config.yaml
vocab_size: 8192
norm_place: "pre"
qk_norm: true
init_std_qkv: 0.0275
grad_clip: 1.0
decay_shape: "sqrt"
batch_tokens: [65536, 131072]
seq_len: 768
dataset: "wikipedia_en"
Each number is 50 + 12 x the weight over its row's rms, rounded and kept within 0 to 99. Layers, rows and columns count from 0. The size before them is the row's rms in percent of the matrix's.

# up: layer 6 MLP up, 1024x256, rms 0.103, rows 881-933, columns 128-191
# down: layer 6 MLP down (transposed), 1024x256, rms 0.0938, rows 881-932, columns 128-191
up881 101:28 53 50 41 31 61 51 58 74 42 49 65 46 54 48 76 68 46 57 59 50 39 35 70 29 25 61 53 63 49 54 41 40 81 53 54 43 54 55 27 39 38 48 53 72 47 40 45 62 42 54 44 51 40 47 37 44 40 49 58 39 55 46 52
down881 097:46 46 64 52 36 52 45 51 65 50 70 28 67 51 56 46 52 43 50 63 29 36 39 53 57 30 30 51 34 53 32 51 61 54 46 51 27 47 43 36 64 55 50 55 49 35 59 44 50 61 51 68 58 38 51 57 57 51 63 47 47 62 21 59
up882 111:29 48 62 61 66 48 73 62 44 58 58 43 45 33 74 63 59 47 45 53 64 54 46 42 41 67 68 62 52 46 46 50 38 40 29 60 93 39 56 43 46 47 53 70 41 57 65 52 66 40 46 64 65 28 54 20 33 44 64 64 55 46 41 14
down882 107:55 43 39 60 58 37 62 51 64 54 56 67 33 53 38 44 56 64 37 36 43 52 56 43 68 63 53 57 52 48 63 51 53 51 59 56 48 59 80 48 60 41 53 43 37 38 35 45 58 40 58 46 58 39 28 56 55 57 63 48 51 50 24 50
up883 127:49 51 45 67 42 61 50 61 28 56 55 39 55 53 74 52 40 34 64 59 72 60 47 73 35 47 71 39 49 49 56 59 59 67 60 65 64 68 34 86 40 55 57 61 72 57 54 52 64 46 49 32 43 61 34 53 51 66 52 68 47 32 52 31
down883 135:45 57 34 46 49 58 49 48 42 52 56 62 41 23 49 51 45 50 58 41 67 54 38 35 64 63 43 56 66 47 50 38 52 53 41 87 64 57 34 47 57 60 48 51 30 35 48 58 49 51 52 43 45 51 38 34 60 81 47 35 59 68 56 21
up884 121:34 60 49 57 55 47 65 39 54 59 64 44 40 49 55 36 35 37 54 56 50 44 47 45 30 45 56 50 65 58 21 40 48 42 53 38 63 63 38 53 32 58 44 35 46 49 51 36 55 27 60 20 48 55 42 56 42 37 51 31 32 49 61 41
down884 120:55 52 69 61 56 65 63 50 47 46 50 62 22 68 31 56 59 62 42 62 54 24 47 45 40 67 42 44 58 85 48 54 49 42 49 52 38 52 53 46 56 40 51 62 72 39 29 57 55 52 57 45 25 42 34 48 34 36 49 62 50 48 66 49
up885 100:42 68 61 49 62 61 66 59 53 47 48 70 52 48 46 67 36 73 56 46 40 68 31 47 37 50 65 62 62 35 55 30 65 63 47 53 77 59 57 55 44 73 25 56 50 66 46 45 54 61 48 39 63 71 39 64 55 44 49 44 36 49 51 49
down885 108:49 58 70 39 62 55 61 33 71 52 29 69 59 31 69 49 66 51 53 36 52 49 50 33 33 57 41 57 20 47 46 53 51 51 41 69 56 67 81 62 47 45 48 57 53 18 38 46 49 76 42 50 52 41 36 41 50 46 47 54 50 71 29 57
up886 092:37 39 45 64 58 36 52 42 34 71 47 52 42 43 49 63 57 45 48 63 56 25 33 43 51 38 33 39 56 25 56 50 69 69 59 50 52 60 59 38 56 62 75 52 54 59 60 21 54 35 51 57 70 24 27 51 57 53 50 73 44 39 44 40
down886 086:42 48 54 54 60 57 44 51 49 45 65 57 40 41 46 38 46 46 55 35 72 46 61 36 32 50 44 43 48 61 50 39 58 67 60 52 34 60 54 38 37 60 16 62 56 35 50 63 44 55 49 42 23 48 54 63 52 42 28 66 50 54 60 50
up887 036:25 58 57 43 57 49 73 59 42 58 62 75 48 49 75 55 52 62 71 40 52 37 52 63 50 42 55 45 66 20 32 50 51 75 21 52 55 63 55 45 46 61 46 31 49 76 61 44 65 52 40 58 72 30 46 41 45 53 36 60 39 41 56 21
down887 024:54 43 48 40 43 43 47 26 33 56 32 51 38 63 37 47 34 56 53 64 42 61 47 40 53 39 55 26 63 45 55 43 49 43 52 42 41 53 35 32 30 41 55 68 43 67 22 38 56 45 31 43 60 64 40 61 55 67 47 29 39 45 38 45
up888 104:49 50 67 54 88 38 53 51 44 67 39 47 52 29 95 70 53 45 50 47 57 74 61 44 36 31 64 57 46 28 39 62 31 47 45 75 88 48 31 34 30 36 57 47 65 53 39 47 65 58 46 52 42 44 47 51 25 26 52 58 39 33 49 25
down888 105:59 73 32 72 61 65 69 51 52 56 61 56 31 59 24 51 70 52 47 48 35 48 51 32 70 37 49 49 38 55 47 57 54 68 60 47 61 50 69 49 55 27 49 57 47 39 63 48 74 31 62 49 45 51 45 51 58 49 43 36 37 55 53 53
up889 112:46 70 53 86 72 34 57 46 68 43 57 54 53 44 61 63 58 25 66 49 65 49 54 48 45 56 44 56 49 62 30 61 66 54 23 51 49 34 54 43 61 43 57 49 38 62 34 34 63 36 33 53 54 48 30 40 43 61 46 64 57 58 47 47
down889 107:72 77 20 41 55 56 47 66 66 48 33 75 57 51 55 46 56 37 56 45 59 68 50 55 36 39 34 64 43 60 63 35 50 46 29 52 36 28 54 64 56 34 54 66 43 50 36 47 54 45 51 44 41 49 43 57 58 41 35 51 48 46 45 50
up890 119:67 37 64 49 31 42 64 52 53 78 60 60 33 53 68 82 49 60 54 40 63 61 44 32 78 23 46 19 61 53 43 19 57 41 55 39 61 60 41 58 60 48 39 39 56 56 54 44 47 30 46 54 51 42 26 38 39 41 67 64 50 38 49 42
down890 129:59 38 57 65 51 72 57 58 62 42 79 63 30 48 52 64 44 44 44 58 66 39 45 38 70 61 47 38 52 53 55 53 51 44 38 47 52 48 48 70 52 65 61 55 43 48 60 48 40 51 58 52 59 59 46 42 39 69 62 51 61 30 46 48
up891 112:42 62 57 58 65 53 50 28 46 46 63 26 60 80 68 38 57 33 45 53 49 56 52 61 71 42 38 67 37 52 42 59 44 62 16 61 56 58 52 41 60 53 86 54 38 49 75 40 57 53 47 36 59 46 72 36 39 37 50 50 43 24 38 43
down891 107:34 59 43 41 55 45 54 43 55 49 39 66 26 45 61 71 43 66 69 46 60 34 50 54 52 53 48 36 57 34 61 64 47 50 75 46 35 54 40 40 56 52 43 47 41 75 27 57 65 55 37 66 58 70 50 42 55 65 58 36 39 68 55 66
up892 119:45 50 40 49 64 55 76 51 32 65 51 80 49 67 43 60 49 36 59 40 31 39 43 55 66 43 82 55 50 56 51 51 49 77 57 69 57 64 61 52 56 49 45 35 59 61 64 50 39 58 65 52 42 52 31 43 60 53 68 31 32 48 40 48
down892 118:58 60 46 58 54 47 24 64 46 58 49 65 39 66 41 57 50 51 48 81 24 39 48 55 44 60 43 50 48 47 53 41 57 36 54 32 61 42 59 34 42 56 58 54 61 50 41 48 39 55 38 79 33 64 44 36 56 63 52 37 47 38 58 59
up893 092:42 43 42 75 46 44 40 50 28 63 49 76 40 46 38 48 52 28 49 53 49 65 36 47 57 56 48 49 58 47 67 41 71 87 52 49 51 51 38 54 48 45 60 39 60 51 39 53 59 42 52 47 52 51 35 56 66 48 46 61 48 48 42 19
down893 085:51 75 47 53 52 37 26 45 72 39 70 45 36 62 30 59 66 30 54 46 46 55 50 57 75 49 62 46 58 61 69 48 57 40 69 49 36 67 53 51 53 46 23 65 34 42 42 52 67 49 64 57 37 53 51 59 68 62 42 36 55 80 42 61
up894 052:25 55 60 63 62 62 60 38 49 52 52 60 50 41 46 61 44 54 67 49 61 54 40 36 51 53 43 53 61 35 33 55 54 60 35 38 81 59 60 62 63 40 88 42 47 68 64 43 57 45 39 46 62 32 56 47 55 41 57 57 19 43 46 42
down894 036:38 69 27 42 63 54 30 54 82 39 50 42 55 64 50 31 72 60 47 54 39 40 63 51 65 41 46 59 52 40 54 46 48 46 40 50 64 51 63 33 43 53 58 48 66 48 58 58 37 77 29 68 40 44 39 52 38 37 59 59 50 49 38 51
up895 098:40 34 81 69 47 45 40 43 46 42 43 54 33 51 50 52 69 65 43 46 45 36 50 45 61 33 53 40 60 50 47 31 57 69 42 22 73 65 55 59 71 58 51 49 41 49 60 54 59 44 54 56 48 56 25 49 73 48 52 49 46 53 55 36
down895 101:49 60 21 36 34 30 35 50 73 35 71 41 44 46 54 36 68 55 58 50 40 54 58 50 49 47 65 65 64 49 50 49 57 35 42 37 43 68 38 52 41 73 20 45 37 43 48 40 40 63 66 59 58 56 54 52 81 48 40 50 46 63 55 66
up896 040:49 60 67 46 52 60 44 57 43 50 61 54 44 54 53 66 55 36 59 59 51 45 62 66 49 39 50 61 62 37 43 48 47 63 37 45 76 74 43 68 42 58 51 41 54 55 66 47 70 52 31 35 53 35 51 44 49 45 49 49 15 44 53 27
down896 022:61 54 57 42 38 41 48 45 49 42 40 55 68 60 36 62 46 60 36 53 37 41 74 50 35 36 47 47 40 59 55 71 64 52 49 78 36 48 57 48 58 47 27 61 30 45 38 36 54 56 40 53 53 71 20 37 58 62 50 26 75 54 58 50
up897 112:59 49 68 40 39 40 56 48 67 45 50 39 49 46 59 65 35 36 59 49 31 73 47 60 67 46 58 65 52 50 35 67 58 42 34 65 52 37 53 78 59 76 52 38 58 47 66 48 44 52 41 43 48 44 53 54 45 25 54 44 50 63 57 42
down897 108:64 52 44 54 62 59 38 59 42 48 68 57 55 41 59 60 41 38 60 52 35 70 45 52 48 48 57 44 58 58 40 40 52 42 60 27 43 30 29 65 86 66 48 49 50 55 65 57 40 48 15 40 24 45 69 47 44 53 49 66 40 28 61 40
up898 112:48 67 73 68 42 44 62 61 47 54 77 52 35 33 40 52 54 48 72 46 45 71 55 31 44 46 64 67 71 58 55 31 43 35 42 36 57 54 42 83 35 58 59 51 70 61 74 61 53 48 60 55 64 52 19 33 60 52 42 61 55 56 62 36
down898 112:73 28 41 53 28 40 26 46 46 31 57 51 40 56 58 35 57 50 50 58 45 60 59 49 59 26 63 67 44 48 64 50 52 45 43 39 75 50 42 66 68 47 56 54 66 52 55 47 51 59 63 40 54 44 67 47 58 38 41 42 45 46 66 37
up899 120:55 43 61 50 65 53 65 67 49 54 57 57 41 48 46 51 41 33 40 52 42 50 23 45 46 37 72 62 60 36 46 61 65 52 55 51 60 46 07 13 51 44 38 43 64 70 52 49 47 63 24 41 61 44 46 64 66 49 40 63 37 24 43 39
down899 120:43 39 56 49 31 64 46 52 47 65 63 49 25 49 42 56 68 31 55 51 48 21 48 33 94 15 52 54 71 43 40 51 41 50 36 69 37 43 42 43 48 47 51 48 44 39 46 55 52 61 42 73 57 57 37 34 59 47 37 68 34 56 54 71
up900 083:59 65 38 52 80 50 60 68 41 50 48 45 56 58 70 57 58 46 56 48 45 47 26 66 45 58 56 50 53 43 66 50 66 58 31 24 61 43 28 37 42 65 71 62 66 84 49 47 52 59 52 42 82 38 33 47 70 68 47 57 24 37 66 32
down900 065:52 59 33 47 40 47 60 35 47 32 48 55 40 57 38 56 45 60 49 35 32 72 55 41 43 35 73 46 56 53 54 55 33 28 40 38 51 16 50 60 50 32 43 43 29 43 46 78 52 59 44 68 77 55 68 49 84 41 52 41 51 42 52 44
up901 083:63 48 63 62 53 65 56 37 32 74 55 55 50 35 37 66 70 30 45 54 64 42 51 40 44 44 52 45 54 22 39 60 70 59 48 39 57 47 49 33 34 63 59 48 61 52 44 52 73 41 37 36 62 28 40 47 62 50 56 39 33 39 36 29
down901 076:58 49 41 59 54 42 38 53 55 58 47 58 42 36 56 46 37 48 44 53 48 40 61 32 42 67 48 43 28 62 35 54 29 50 68 57 56 35 48 72 45 33 43 57 81 50 43 65 28 62 30 59 43 55 66 47 38 60 31 52 47 60 37 79
up902 054:36 47 53 46 60 49 53 39 42 59 49 50 38 38 58 67 70 62 52 53 70 68 44 44 80 44 62 42 45 52 44 55 51 58 59 23 66 45 36 21 51 34 53 35 36 74 43 66 72 53 45 52 55 45 49 39 57 61 35 72 35 32 44 38
down902 045:64 52 57 63 56 55 63 57 73 39 54 55 41 48 57 50 29 62 51 71 44 46 54 27 46 50 51 59 47 53 56 65 43 56 41 23 36 59 52 63 34 58 48 42 65 52 54 42 33 45 58 49 43 67 39 52 53 58 67 61 46 41 47 50
up903 108:49 53 59 47 27 57 69 38 50 58 39 37 51 59 43 73 52 56 35 60 78 67 36 69 59 57 42 44 51 66 57 52 47 60 53 39 65 56 40 44 59 33 60 42 29 57 51 28 33 63 52 31 45 56 60 47 68 42 45 61 43 51 42 47
down903 108:56 39 53 58 35 54 55 43 58 48 60 46 31 41 40 63 59 62 51 42 45 56 46 41 63 53 54 59 50 64 38 61 32 80 50 20 64 62 34 39 40 47 45 52 50 54 45 56 55 64 42 51 54 38 50 59 66 70 41 38 38 48 44 76
up904 136:49 58 50 64 24 65 39 54 28 64 56 43 65 58 60 70 64 33 41 21 40 44 27 48 54 50 68 61 43 58 42 43 38 59 28 53 66 55 40 40 65 51 48 31 43 65 48 43 56 38 45 37 52 48 34 40 61 46 72 35 39 49 38 42
down904 139:45 57 64 51 51 42 41 35 49 60 53 29 63 47 47 57 65 51 48 51 37 60 62 41 57 54 53 53 52 45 51 48 49 52 56 49 57 41 36 54 30 40 46 51 52 52 42 32 36 54 41 44 55 26 32 44 39 45 45 53 49 40 36 51
up905 108:27 36 36 53 68 35 53 39 65 56 61 44 75 54 34 57 46 36 46 53 54 46 26 57 46 59 54 49 45 42 48 40 45 51 36 19 48 63 51 62 46 58 56 57 30 70 45 58 67 49 41 44 44 36 35 50 30 61 55 70 30 30 32 36
down905 106:68 47 34 40 23 46 53 31 51 52 48 43 59 66 42 72 53 61 74 59 41 29 41 46 55 31 52 53 51 46 36 38 51 70 42 41 37 53 44 35 69 55 55 49 43 76 34 60 44 56 68 56 37 53 42 44 59 56 72 40 41 26 67 46
up906 102:43 36 54 57 50 67 63 63 47 65 67 42 36 66 56 50 41 26 49 20 53 61 24 50 48 62 45 59 46 57 29 43 66 70 47 53 58 44 40 55 53 67 77 43 53 75 46 45 63 44 36 26 67 47 48 40 43 54 49 43 47 38 64 51
down906 106:58 56 46 62 45 54 47 54 50 74 63 63 37 56 50 57 35 35 65 35 57 51 54 38 69 60 71 48 57 58 54 57 44 58 62 52 47 48 67 56 55 40 60 72 50 59 48 66 67 32 50 42 52 65 46 63 51 73 38 55 51 50 40 75
up907 030:40 62 50 82 59 51 69 46 50 56 48 38 42 62 68 64 55 36 51 49 58 62 33 47 40 43 45 61 72 40 35 44 59 37 36 70 69 56 44 50 41 44 54 34 52 52 45 47 44 44 37 36 47 30 40 46 61 43 75 54 36 44 39 34
down907 013:50 52 43 27 52 41 86 59 78 71 41 64 60 55 62 54 68 61 43 63 67 58 54 46 55 43 45 46 57 38 65 37 31 34 50 56 50 44 52 52 66 56 54 51 47 63 36 31 39 36 42 59 47 53 52 39 57 50 68 66 67 70 47 68
up908 126:43 55 60 52 41 80 47 51 44 50 80 43 30 58 55 47 42 42 59 35 67 53 40 60 26 41 54 51 71 34 56 39 79 49 40 61 49 61 51 56 30 49 55 48 56 58 74 59 55 44 59 67 59 42 57 15 43 49 41 37 49 45 69 50
down908 134:52 49 45 43 38 20 27 63 53 39 56 61 41 75 58 43 47 36 55 36 43 57 35 72 36 60 61 29 55 60 61 62 57 53 37 39 32 65 72 30 32 43 36 49 42 35 48 49 44 72 49 68 30 33 58 45 25 57 49 55 82 56 40 43
up909 099:37 63 34 66 71 64 63 49 55 53 50 46 58 56 79 48 65 58 45 48 33 23 47 46 40 43 54 48 49 38 47 31 40 45 27 48 58 53 57 52 50 45 73 40 56 72 55 46 44 32 60 39 65 62 53 49 56 37 51 50 57 44 60 37
down909 106:49 51 33 57 38 52 80 41 69 42 62 54 49 35 62 43 85 57 48 79 35 57 43 51 50 62 57 48 46 44 42 31 44 20 38 38 43 51 51 42 52 61 48 51 46 40 39 52 26 53 69 38 50 54 44 61 71 30 49 27 39 66 57 32
up910 121:54 42 53 45 50 49 52 61 48 43 59 41 49 36 59 56 88 49 57 50 51 66 53 53 38 25 64 46 51 49 45 47 59 54 48 68 74 51 41 54 45 49 77 44 29 49 69 41 53 23 21 55 59 35 52 35 60 50 58 46 39 43 70 45
down910 112:57 55 43 49 51 49 52 55 52 35 43 54 50 59 54 42 59 64 52 27 57 75 58 38 41 51 37 37 51 66 51 47 71 58 19 48 60 38 48 55 34 33 71 34 46 55 47 37 25 42 36 52 41 57 57 45 54 57 45 38 49 40 49 77
up911 112:54 57 43 53 75 53 48 37 54 45 63 44 52 66 70 56 58 44 55 63 51 60 42 60 76 43 49 56 37 46 37 61 51 46 27 54 51 50 58 46 53 54 62 41 62 63 69 34 56 38 61 47 64 21 34 45 52 55 74 47 47 51 38 45
down911 114:53 79 46 59 50 48 82 48 62 42 85 49 42 58 60 64 70 71 62 51 60 65 44 51 57 47 53 57 65 49 58 44 65 47 71 34 51 47 48 57 47 63 61 51 50 44 53 50 65 49 47 36 53 53 35 58 48 50 33 39 54 55 52 54
up912 109:60 63 52 61 55 78 48 41 54 42 68 46 66 74 50 46 59 43 55 69 66 30 43 43 24 43 61 58 54 49 49 54 57 44 32 38 55 64 52 64 46 53 53 49 55 56 37 46 61 41 48 52 56 51 49 58 49 57 67 36 31 52 65 42
down912 114:37 65 45 57 51 56 46 73 76 57 68 46 65 49 32 53 50 45 53 59 48 42 59 46 63 67 81 50 53 48 42 37 32 52 54 68 29 57 38 46 18 42 44 63 75 57 46 30 71 55 68 55 70 72 62 38 59 54 26 47 28 30 50 69
up913 040:50 53 60 58 63 44 61 43 41 46 66 63 44 55 49 55 75 37 43 61 60 33 45 58 43 43 64 58 50 53 51 51 52 60 44 41 74 72 35 48 43 49 62 37 41 60 54 40 63 61 46 48 51 42 46 35 52 47 68 49 21 37 57 40
down913 025:45 37 60 44 49 53 71 57 40 83 55 55 52 56 57 64 41 45 63 44 35 61 45 43 60 61 38 76 48 63 60 26 37 27 53 40 39 48 68 50 55 60 44 57 41 53 39 42 32 51 42 36 49 51 35 49 33 64 69 61 48 44 78 42
up914 112:46 59 71 80 46 58 71 55 31 71 52 60 49 52 64 74 36 42 52 54 44 50 48 37 21 49 53 44 52 50 57 47 58 22 60 37 65 73 58 47 66 46 40 44 70 66 31 48 40 34 47 39 36 36 39 33 41 36 58 42 54 52 42 42
down914 120:45 36 54 62 50 43 52 51 38 34 32 41 57 42 50 56 65 39 58 46 49 52 69 40 21 56 23 45 50 57 55 48 49 42 41 68 44 82 40 52 40 40 39 72 51 46 58 57 68 49 39 33 43 42 54 41 26 41 30 45 50 67 54 47
up915 104:39 56 42 33 47 59 45 43 33 57 52 54 29 40 47 74 47 43 62 54 51 64 52 72 48 40 83 72 71 18 52 47 54 53 50 38 54 53 52 61 50 52 58 51 65 54 53 58 42 17 41 45 47 33 51 54 64 57 51 40 48 45 54 44
down915 116:40 61 39 35 52 67 47 42 57 44 56 60 40 58 53 50 59 47 32 57 52 28 58 57 47 45 54 69 65 50 47 42 73 59 36 47 39 54 62 58 24 56 65 49 58 26 70 76 43 54 52 64 46 29 44 50 56 48 58 52 43 50 27 53
up916 043:44 58 51 58 39 49 65 32 39 50 60 64 46 73 51 50 47 35 64 51 64 67 49 61 50 42 67 67 61 41 42 43 69 63 35 46 71 43 37 57 40 53 41 45 65 58 70 41 44 42 28 45 53 34 55 59 52 43 63 56 48 52 46 39
down916 036:69 48 49 56 66 55 51 76 57 54 59 48 36 50 53 50 49 83 52 52 46 45 39 37 57 41 52 54 51 53 31 56 41 50 61 36 45 61 49 61 33 25 57 62 41 43 43 61 45 59 59 36 53 47 60 52 43 58 42 60 44 51 30 49
up917 119:39 48 41 51 45 55 71 47 37 53 46 63 46 47 62 77 48 62 67 54 74 43 36 69 46 60 59 32 57 55 67 46 54 62 49 32 58 43 36 66 56 68 62 55 49 50 49 38 44 32 51 47 73 37 42 48 48 42 67 66 43 44 53 47
down917 121:49 53 61 49 33 43 69 34 51 52 34 49 66 34 45 52 57 52 53 45 54 59 54 53 40 40 57 47 29 56 53 45 32 45 65 22 39 63 37 43 41 54 50 76 36 39 33 44 20 32 62 52 52 38 60 62 72 51 47 46 41 47 42 69
up918 044:40 64 57 74 52 38 52 37 43 52 49 49 42 54 62 72 43 33 75 55 62 47 42 64 51 45 44 55 63 54 41 54 62 56 40 54 51 61 47 58 47 59 47 36 48 70 69 42 55 25 32 30 65 40 58 36 47 34 68 61 26 40 57 33
down918 026:60 46 46 50 47 53 75 46 58 38 49 62 48 31 55 72 48 58 23 50 50 50 47 72 38 48 43 48 44 54 53 28 62 65 51 28 36 50 31 34 65 48 67 59 56 49 47 51 50 68 50 47 58 74 42 34 72 37 45 52 59 62 52 59
up919 033:50 61 49 57 43 44 51 50 34 44 52 69 33 61 61 50 43 45 61 53 50 54 52 68 49 53 72 61 54 44 40 42 43 47 30 54 72 60 57 62 48 62 48 58 41 67 49 59 55 41 43 38 43 38 43 47 66 66 49 68 22 42 58 17
down919 026:48 52 40 42 62 49 71 57 34 65 41 59 64 44 33 62 50 60 49 49 63 51 45 43 51 47 38 60 73 34 35 44 52 24 54 29 37 56 53 29 37 60 87 55 33 42 76 47 36 45 49 71 37 33 45 48 70 40 73 49 29 88 39 48
up920 116:60 60 50 44 53 39 59 56 55 32 55 72 47 54 60 55 50 68 67 61 60 65 46 55 66 53 41 31 65 31 41 52 45 68 37 48 44 78 45 37 41 46 50 55 47 55 56 31 61 62 33 30 46 55 55 44 63 57 43 34 47 47 62 47
down920 111:39 66 54 55 55 35 56 44 73 60 40 28 62 34 63 44 79 60 45 51 54 64 62 44 50 68 57 44 42 44 44 74 52 48 45 49 10 48 42 79 37 44 56 66 57 18 58 57 51 62 50 51 33 49 53 60 70 43 53 51 70 39 30 63
up921 111:18 43 42 61 67 47 55 44 39 72 55 60 57 65 70 52 50 32 61 58 79 44 53 68 60 61 59 61 42 61 43 67 40 68 52 41 52 50 63 57 46 66 43 54 65 59 52 36 40 45 52 41 50 32 57 18 48 47 39 47 44 50 53 55
down921 115:70 41 35 41 69 69 44 68 43 69 65 47 51 48 66 58 42 36 55 55 76 31 59 59 49 40 51 40 48 63 56 44 35 76 56 55 43 23 64 47 56 52 36 22 37 32 58 51 69 17 65 53 50 61 44 51 57 59 48 58 47 39 40 54
up922 104:50 63 52 58 71 46 36 46 32 43 72 51 59 74 46 39 63 18 50 44 68 30 49 77 44 55 62 33 68 64 44 41 56 64 31 69 66 44 55 48 60 51 68 41 31 56 85 37 67 49 57 52 62 39 44 46 36 50 27 45 52 43 45 50
down922 108:65 49 48 39 39 36 52 81 60 47 46 57 31 37 44 53 48 58 48 30 60 56 50 51 44 46 49 54 55 68 40 43 66 62 36 50 70 41 50 53 54 43 51 41 36 28 53 44 60 58 42 39 76 40 51 40 33 35 40 69 38 64 23 35
up923 091:33 44 40 60 45 38 46 54 51 48 63 37 54 56 47 59 34 48 62 35 54 48 49 71 34 46 53 42 42 59 59 48 45 49 70 38 43 59 33 59 61 56 65 60 54 58 48 45 50 48 29 38 49 10 26 21 58 38 39 35 47 51 48 25
down923 086:35 42 44 53 29 45 55 70 38 58 84 70 16 66 54 35 58 55 46 46 34 49 50 74 63 35 71 46 58 44 46 58 59 66 52 48 43 45 47 57 62 53 62 55 36 54 34 53 61 38 58 61 57 35 53 44 55 48 47 42 37 36 69 34
up924 130:62 57 58 44 39 52 48 42 38 54 67 61 49 43 49 56 36 45 45 71 55 54 50 45 35 45 72 55 45 52 42 49 49 52 45 43 54 55 43 52 45 51 41 36 49 49 45 52 64 53 40 34 51 20 55 46 43 68 47 65 34 42 47 42
down924 132:57 29 60 49 53 50 53 63 57 42 53 57 52 22 46 53 62 35 50 62 46 51 36 35 53 61 42 28 54 49 59 38 31 66 61 47 40 46 56 45 28 58 48 59 56 43 45 38 59 59 50 42 47 59 48 31 29 35 36 42 39 58 47 43
up925 108:70 42 38 64 44 27 33 49 47 50 57 64 41 60 40 51 63 20 58 54 51 54 50 70 61 52 64 42 44 51 29 61 66 58 42 71 70 62 18 62 59 50 63 39 59 54 47 42 43 35 26 38 63 52 39 33 55 48 49 64 51 57 49 33
down925 104:49 46 33 57 60 52 47 53 67 38 60 51 28 69 33 63 53 67 80 52 69 59 36 51 44 52 40 48 58 53 65 14 45 39 32 28 67 59 54 54 48 53 53 54 60 45 38 53 55 50 67 46 49 37 62 54 60 56 52 34 69 61 59 37
up926 102:27 56 77 47 82 50 67 45 42 41 49 55 57 52 50 55 51 51 54 70 57 70 48 52 40 36 77 61 53 55 54 40 41 41 43 44 68 59 39 50 52 54 52 53 61 52 48 42 57 56 45 67 59 66 50 52 68 47 67 64 52 45 59 43
down926 110:58 44 66 31 55 39 74 43 71 38 25 35 65 25 69 45 57 56 42 40 52 67 56 47 42 35 39 48 39 52 57 38 52 37 57 70 33 62 60 43 56 24 28 82 47 20 46 49 43 25 33 49 38 49 59 43 61 52 30 58 46 56 49 50
up927 108:58 50 69 55 67 55 49 36 48 51 54 70 43 59 48 47 39 27 50 24 66 30 36 36 32 52 50 34 48 31 35 43 60 29 45 41 69 61 46 56 58 48 55 68 57 45 71 67 57 61 52 43 60 41 27 51 43 34 52 50 55 58 46 40
down927 109:55 43 50 61 49 46 46 32 49 57 45 40 77 44 45 41 61 40 38 49 50 29 41 69 33 55 49 42 42 36 57 20 71 53 45 51 63 46 44 71 49 57 47 66 55 45 52 61 43 44 61 49 54 71 15 45 45 45 38 60 51 44 53 43
up928 093:28 72 44 37 44 42 60 44 39 84 58 57 57 55 42 44 67 38 48 50 46 38 37 52 27 54 59 62 54 65 52 48 78 42 48 32 71 57 62 40 75 49 67 54 69 48 51 57 55 35 42 77 38 40 34 61 48 46 54 59 55 52 56 40
down928 092:33 53 22 52 58 44 39 48 51 66 47 62 54 63 63 45 57 42 49 31 65 39 49 44 44 76 42 51 63 29 54 27 66 48 35 55 61 48 71 62 42 45 44 78 50 49 25 46 60 54 34 54 47 65 21 34 53 34 55 68 60 42 45 52
up929 063:38 64 49 50 36 48 53 48 46 53 64 45 47 52 55 64 55 11 57 46 52 56 41 60 42 48 62 62 53 47 67 44 68 72 29 54 76 72 40 21 63 49 52 39 64 52 67 47 59 56 20 27 46 32 38 47 48 74 56 48 46 61 48 32
down929 053:49 57 49 57 41 67 46 44 37 44 57 53 50 71 39 38 48 41 52 41 52 39 40 46 44 36 47 37 64 62 41 83 55 40 45 64 40 28 39 46 49 41 50 73 26 43 37 48 39 64 71 51 20 61 37 60 56 67 38 38 14 51 58 48
up930 060:67 38 65 69 50 51 51 49 37 47 61 48 60 55 47 80 52 43 59 54 68 61 43 49 31 46 57 55 49 48 42 41 47 36 53 55 84 48 50 36 77 64 45 50 56 62 24 63 56 55 40 48 81 40 40 38 54 53 57 76 47 71 48 51
down930 047:22 38 52 37 40 41 53 55 64 68 54 72 54 54 45 36 62 30 35 39 56 65 65 60 57 55 41 36 67 61 63 29 51 43 71 47 41 37 42 58 25 70 58 66 54 51 59 62 50 35 53 72 42 51 54 65 31 41 13 54 57 59 36 57
up931 122:51 39 51 68 48 50 47 51 52 48 51 39 69 63 61 49 52 53 65 47 63 63 48 51 31 53 45 52 71 47 59 40 53 65 32 52 74 66 48 63 42 41 77 28 46 44 48 68 63 55 48 46 49 53 21 56 42 38 60 50 26 31 64 48
down931 122:33 43 62 69 57 52 39 50 50 54 50 39 59 41 64 36 52 78 65 46 46 43 49 54 55 65 64 50 54 45 20 32 50 60 27 58 59 53 31 38 48 48 47 63 49 29 42 80 59 51 62 63 47 45 40 37 53 54 53 48 39 60 46 70
up932 107:49 59 38 54 43 76 42 57 30 54 62 63 49 39 35 44 50 39 44 37 49 50 34 54 49 55 63 55 60 35 38 55 82 64 60 36 51 53 25 64 57 58 48 51 65 65 41 30 61 34 50 52 23 34 41 41 36 35 58 27 42 61 63 47
down932 108:51 65 43 52 37 35 46 74 45 40 31 56 44 51 44 61 39 35 49 57 35 59 58 40 48 43 65 20 52 23 18 59 52 60 49 50 46 62 47 73 43 54 40 53 55 51 49 46 70 37 43 55 69 43 31 57 59 33 48 33 22 57 64 41
up933 109:50 47 75 43 62 54 45 44 70 74 54 60 46 44 47 62 46 60 62 67 53 39 43 53 57 31 43 50 62 46 57 32 49 59 38 31 53 50 57 45 58 59 61 66 37 64 45 36 59 59 73 57 62 59 40 44 65 42 49 59 35 43 44 44